From a checkpoint of a small transformer trained on Wikipedia.
Training: a variant of Adam for these matrices, 440M tokens, 3356 steps.
Each number is 500 + 40 x the weight over its row's rms, rounded and kept within 0 to 999. Layers, rows and columns count from 0. Numbers have three digits each. The size before them is the row's rms in percent of the matrix's.

# layer 5 attention key, 64x192, rms 0.0676, rows 0-63, columns 96-191
141:458575393507478473530517499550490498524453479480538552490478542470471553528489474524542424539455474504455566520573467488520491464503514485510441468543502573519452455477566475475509531524480519524474511455505493474507468468462529385412461475458432534557523443587533498476514495537514501501
079:504427504541507520499432540454562521481494527517469494508558499562540462499477484528526583506511470528510468505479560561488505573464495547466500546516529472481580435523424508546489481445475445464471472500487503481573539525562427561590538498508494429459441512438505504532455526452464575563
072:578462526536537540465523518409471487553542523530441521512498505529514528480488482521466603503483472483593423473448515511483524526460497512514541491501522420486507511473504533499511465473477521486518496505483521518516520559484498572556488493446577422462485473458422501543490519479491466496
094:488502465522457479563480514559580471506457486524518526522479548499506407537452500540504546526447462482560544526549474491428457563504486453485454485486621574548475455511440486497500445491538448499458518431431505494566479514491561487564477617499453496487478491504557434480530499448521527615
066:505535470547504416470520457537431513489491532527529537553519504495519545502473565473496512517472541504461503512506426498533549496512527486501478558462470574481505474408516460483436502491459503459555457487486453423515489436430541440449441448502471585555493459600536517453548500517518475501
115:455540468471549539516504562491504598455491463493530529529526499528482494451433530484503515464456554589504608557522503533438452497536501547460513406498517488462501410527461430463495451517488563494509546486539519507531503512550494489530530531486484431496457507540513511518468466506444534540
104:526486499481527490465488472472498501575543470501498450490476471436482520515494518509484487444538467483470574418508498543562432469466475516401538524448491469450523463504577514514502537494473576522510523564557528554474543445494553461467501505549481568537506501504501555393441512505459463472
079:508481511498575461484508439542524504486496554496394506492465439511585455416560483473416511549539505486461428431476500526544578476535481480511534540584472509538566514457440490493542587487503442465541455488498511504519454492457463478449579497421483547445536540527463512518473440544480497494
077:478521507516501497450548500422534537548506436550525532492459487489473515538463552518528469477473555487475553525544460552516469455495443536443415469467467515526538470455574467483482456475508549538535494569503517458455464496501552423494483492527501458573534483454579469546476503510444424508
074:471474519504426482552538479491562463574472505486485466480449450526520490543499488549610504537474535534492462492495527485397500491512458511448485484546521522507476496592467527528548581480524441574534522509532499455449479520526500555542469522433530499499544529485466495547434536462605589556
099:498540468442482523491519484581452467539524474470485495579449415462542406459556477486501500526457502550595524460482512533457527563509470450495586522502566533509459498550456475451488464472487465464510468502474467495389531474482555563540503540446489490570500517513454551503517563491481573576
067:524432521414474422482420487553483511433559514395521455498470518518583451580477520532455491479467462540587461503520562536442545514533456476538496512442530528509523493525437481543498443588496476473548448462435544505482534520476540534508431519451534455474530396495512503511515467455500478546
107:579485497487508531537437535548565509521525503565578453547466524513527490531539568515518536527433514502549525423510469479464433498521534408533574452450595492584466534495463584526521542494497500556459474453489548505508616577513499552485548528524514474499449465445496477497479530479506514466
059:465462424494411556527487500487543461456486484491482460589441530448544541552452509589512531565500421505482484542518572450445542532520495461491420506570502500476461539581459532489562467582508465505509458459539477471510524543506528574534448470548493445426524509453474486475470555484496498586
070:513524438475535484463521524551549471433510416525504522491522413485500509570495508464481517438497531397482571487573488476577447500469486523618471553566445411513427576530467472505456456475541448508515467513572512546486503565525552481504499455540504478554499556504499534482507510538561546527
123:454539470565483512472468450464503491550471482404496538423469533502493518520551465518552486505462525544463519515489481473442507520470496562479580439532532575496481465456548427456549538473498497524496611393531502461522488462477481442489526406476468475512493434537543424516501486491566469495
127:541428528533496492502461447559529446487543508452506472510464478551555478483554476534462555503515479525551532451512518503472467553520475488466570551551465509487518509516496482551525483501529469510498508523486508492457543557600460549545469549402461456501487508436481516519495502503450524500
097:531471495503507481533552486514500470552498495461594550448491488546547512485440460473485467497483431545499531517515511472495521543482459479408609487454536508560476427392578531458478501445520456437524503469426547490490481444562512455548502540504532467509505521507526488518574476516523441528
085:432486459463481508499521547468605592480545367519497541487557502509470445487509549476499544507549596505448452438497434478464511530548488505468439517487485414450474504511454462476514470451402543412474467411482483479565468509506495515507454514510472394546548510536503482470458454507492495461
075:532482479517468473514510567562430455509438531455531501514526525554520502456485532492584509488526460470465548523457582483442526577484477531475483438463482558513496500439545485504576522453447484531517471426470437435505480565498527523572476479580545451543487469552477510472521415430467453440
065:429484530514527523472452498528530500436593462544473523553543456505525498517576462462482563511481523506487440531419544538442489442459475501507507517474526451424511557519452545513553500454488471452477507555555509575516545520556458538516491437530526462421528537442500472538471491473488582485
089:410520474510513475532460488577468469443406467545494513503432538471480427467481503503519484586516450493562540498514459524511500474481518534481533449465473496458519468501523498467512498486464440496434420514516534471488518481468496461461412443485450544572464432520571516463428551467576519515
133:396504444511495469485534440532447463504432534458521570465521497416502555442450474469473423544473460554487565508554453491535507494461513522548496497537536567525435502443504447465527456510514491563518485458487453439482479479433483416477483535449492509574508467583505436498542506510497507490
124:474414574522494548510477501519558483526611448522481485500543475472504447453561522503508515477469523450559444516453550510465487503484490478527509494507544422463542518602496504565501483458496543477571511525523540546514558554503488550562488530537559480466450528444503529514460552460436533512
111:529469542515501506457494461419530550536482523507462438505504462505527457450551495528466544520554468511518429525392523519452537533589493491533546508517498471520552500531465526531505437508526538523515539597483483511493529551462510584537518535520568474433501565424467435536427537460493490521
112:491479534414414506470543510461474512479531577518483508561559492468505516560522506579487484487494416519449467528461515530513488479542466591475487520529487455528581529519413485504509460503511485534496522481453451514498464522483483490558538582430519449475516463543511478495571572451479503512
110:494487472467472501464561526454527481506492480538488506435474519457437498480513524491523554485543530488422562507517447494534572570583475504492517548455465426520493426481500543466475563476502582454508533522496490478469476518485400465511464490489535491496521464522508503451474477429550574570
108:515458499489489497458465513480484471490529541555525473450483457524572457514484473537483546477436467451501458539543523537457507554479483474520515544555543508433526574510455463487486516451515501511566530560475537604486490460496464503487425537504505447466465539451498504447522510514500469559
103:405469490510523507523494549454505503481548614420432516496493470386520451464463503533472545569553446521493455498442536460525494470487488555496478557530512519497541476478511454589469490509546465499424461545497498545531491512477516492425466443518459524517555492527453525450471472457431504523
103:490548481536466553479487489494580524420581481526443513500528508469465481540536571442501453451523496547497484512477516508483497475477470509463552556483536537551563499544473494532537453491388554459429485496530487464545458536520471516479505484601491548506539490464502493510400474472518487500
113:462463554508505500478428524536565467451439558546493471557528421438480464485490495479481607483514484504528496511528530559476429532475528554469570438465489498537511513528471503549552560485514456456493470547544530520541544547507436511573519487520505502468497595498505459490434460509500501485
113:509514565501515512422475508461450494487437586506484495462544499458517531494480456547473489496498505483453448471451520444495478469527535523480460526469447496487596443612496490526559485463487530510521436510486492519599513480556447502501441535438544544574529519451474497515470516526485509513
073:591432579497494501560523549457507521562419586447534494481421504541531488471451539538542498434530460484545495506507471541513502552527536368444453481409532488509540492500426469515492449550542512486517464468468509442522497521508484553517529513469597488474475467451489521508515490541502422522
082:510437570487537558524515476502499543513585505520476435508514495531582476487528542515429535454493553510520449474492496527499468474498535482475563516507477459496545507476501545550486454475493519440574498569533500547451553533572524569556520511485526486444416568455489535506484444502460470496
101:543494497448520530514529457477513593434559561546480494469475438512493503499532478454433410470515565522403484497433490522543423449463488446538509520443490479503502573522609581484502460509481562462504586532582488572466513499539476543526570487560536490510477557480520547542444454514435444448
067:500454472474525533468502499436545463493510502544511519509522566523534517496506515506453483447509476448524447553490486482472494485414522507548490526473495473515554569525521522491529422513504467542514440555483531563475528543565499556551469520482517420501480448462478483549493452422533455540
099:531476529542501489452517554483451486511515583540441449552543557516536491528551500461481546506505436510538414456469529518471594511536538494551527562498529523495476514464472546514461524473490434480508497487495484469546569518513477554494516534522559516480465455487457455484510595508543526513
092:524486582498598486463522482427479506480555558461483501496553491490489500488567540570491484462581485486460480493473491486550576518548512429459450497528496493517444504474580533479446500525563503488524427503510475538516434479481455472491445434524510558486519407505455453523567452556468446457
067:474481479425542528505455554526541494462422484470504548509501465516524548471483546508515500503498532525466503560550487473490453489481500509504514503551505484521507478495539403462475494481485575491473490518470482492488471464491602479437519473479483471529488440469527513522539536478448519474
074:547472532502481533457508545488515444499499477458500474523525495556547496450508439524530572520531495484557432487444550507454479480511511454514469487500507507556556519570461543519566554566492507455490491418490500526492537534526437553508484527462507430425509489452395442503501571432425537553
125:530494556474534555534597518415493440588532460545488535489550501533562481558441508527499462482493501520471499449475462512509544510587494446467461489615589426493510516493517445485518495522499565500592470524493446456539470521516464500523388465453580474501455462518509515503483502470512393583
115:453561426516465438426568500560504415464527521512466442526497486475476467528563493510504530539473476512473474462530473465519460433468488591569561506591495531526482500536510521484476535464510475460492463496495458460478538493520523495416446505516479592520539502561489550510494569512601551459
071:582509514498440478571487559521502491475478490475516503506463461458538497499502528488519480545430478491490489505464567510468452459551589530491537415473559496519513464472538492534483439523476442518503501462443530427491517517458517514533456499511449476453514420556479507457544509477447478535
126:520540470448477474468460454527439519454462461559522516519444473543494541564535495463551392483423569498553526524571528528489467494497467507500562477451467528519496487506518465536514498545464501503505516464514532565517464487481495479528524551488505518568564550533523553493490602533510532492
075:504515472523484537483515520545484499543427551482435461513472572461520482554407444529523535525434471530502541482464455525500462495474503470485562472417544503539490449407512499528555482455510506531547501570486569474489504505496535505519475543562510496491467520609494401525487571476540543553
114:511556434419556504540532509494524459520518484492555542510494500528487486431501486511512491464502430403533583504505435482450541527491525521516440505576491528514453465457495475504492560496449461486497518463551441531550547447500492455463526392512541542476445467506530476518492455572534467493
099:496457536445463563510474483564530553427491496488429543528478504469484489538546511494463525443477475529542488532489483493407461551488535479541525533493576563464496533548364478489553481534487508408526515470500503479544517525553465568579511474471521504409507509515466514490509505465504582515
073:498424522442510523511471463499502530546510506496506538487480463475470552453540424506502477489509522492519496461523443567592588553487516487500552496601428485461484511477488505495495550457470548533492485509488520458403507532487585462505455523473546463473450485452476504481551455434489500469
070:510503483528504502487554460497540478524425477508506494577443570513454452448468546566552511483518466504546436560516479431496464493479542514452523445549543523485564444505458515554522540456489485533415478472482468446545469533483433504503524467477506517444533515442494450539490540470523479522
095:523526502448547484461422547436452545566491516476477537450541482504483465480481501541454518512486490462485540527540506505501566512515484455441518564417444469504499506440535464455423551418541568521505551495520465570539479423526559434483560531462527482510433401529526612469456475550481483478
106:562433518479556553423476470479500505543502489470478478526563481482528412558467527462449529518487482476505459426419535530482546513540472414550561543523550455483489458490491466500527462500502558477541473484508480505526526545512474515553445507511566450464505545443453455551582547430494492518
119:529451430499518465511508496539517454498480533575523526523504549509408488559515503516517442532528523497461523484482484520470583453537505471488459518574451556482510510459479499471524554527422515480463533508509476539538478492495539428421473478542504544587515519547503500494463404527525480501
163:495434585497493572493456479473482464459532509531482445514492445532517469462472522468499523482506533513549488520483561529448518525522467543531542556477527458485581510540388510520493443497503455480468485583489509520488556508514431603638542529501573435491492546436470499533516512460524491492
127:374564419563487526527482547528486516513452415500544521485504556481465602468472493476516430562467531460526553515532479485499503510509518592514551468539458523468506466471565512464511527505462518529434539449495498470509547419471497438457480454492415482516521490586481495496520502512544545467
082:493483541498469521435520497495508470502505425520515463506537576540525491556541514489483539460464529485546452517486531528509472516429537498536578536424509464509546499522471477534454450474493510502553542540544510543510506492544504491555491498490541467523504531495504402559498528482499506540
084:507548447496519456532503494484477487522460526484509541480464550498494559476497488573532388560531434508467529487598467507551494555469479442430450489572483548485499488472524499447487563569456447525531466476497485473514511457487506425442487468468487522511528468567527541517494517537479485518
101:544515469562541506449450554550511502516444522533479486519495510453518460474544504479475484544506443473534481522465519490543528466418400525507535428534509534491426419487522466495490522544533529522558497454458556515525544468467464504461486531476458519459403498557433525431465496505534538455
103:485541420506491509506488469568518492477453472451461569493481480509448525452484531502536436511471462483393508514560465512539545510554528555531441484498527498490473449459548467423525488521512553538507544505497504470554461518469550455474524480483396516603537450543519563498510512527525531507
101:548438580526521494475476444499511472521496474550472464471492505502505479514482525589507527502510531469562470515458492443477486539532537551487505478453460475481608593468482429467508419490443531524482478511456527454539518546512517585541490515578535495478479541475442534499422543503467508481
115:457473503522476461544575511528513529510404506432507546522497481443487504584544452522464531469455458511501464485532498483466511384546539618535516446478502529532516491429528501465487574538513528505485583456486526459505466477516524515459519548440510540483566532482506507527561543525457546500
097:497492432499460521526492523495573539553521501452439508504487481442544450475537483507490495497505580494498455515490509479446441548474546528549425471477480513507474539464503500505416552510451508460541514516551528474537486463509487504514477435443455529424497450517507458485528465522457541475
103:565524450519534495491504530489493430438432500600548444495483505481476521497492445508482436494579456490568542521466531520478581573534514503499429478479507581568389411542482524553492474541488556445492410474530504523490506488501472469452520605479491531480561497547487529545569548524490486570
114:494448544419465527517506508490526478599522485597495474490516426528521506523523506451459438524567454517473485499520558514441569478529515433539506511465478452543426484562459470587414468453553457490476500504518471553539485490560541525530531475403492561486451484441521415567454492467489502532
115:484507441473423465506489497554541467539497477476490540529523551514524465544556525489467519426457467446550511508482553463526478516405530500466539454431464537602550553456492592529491460536448564521472505473469589477473549508489481525517506524460464498461547518519540526519501506483479529501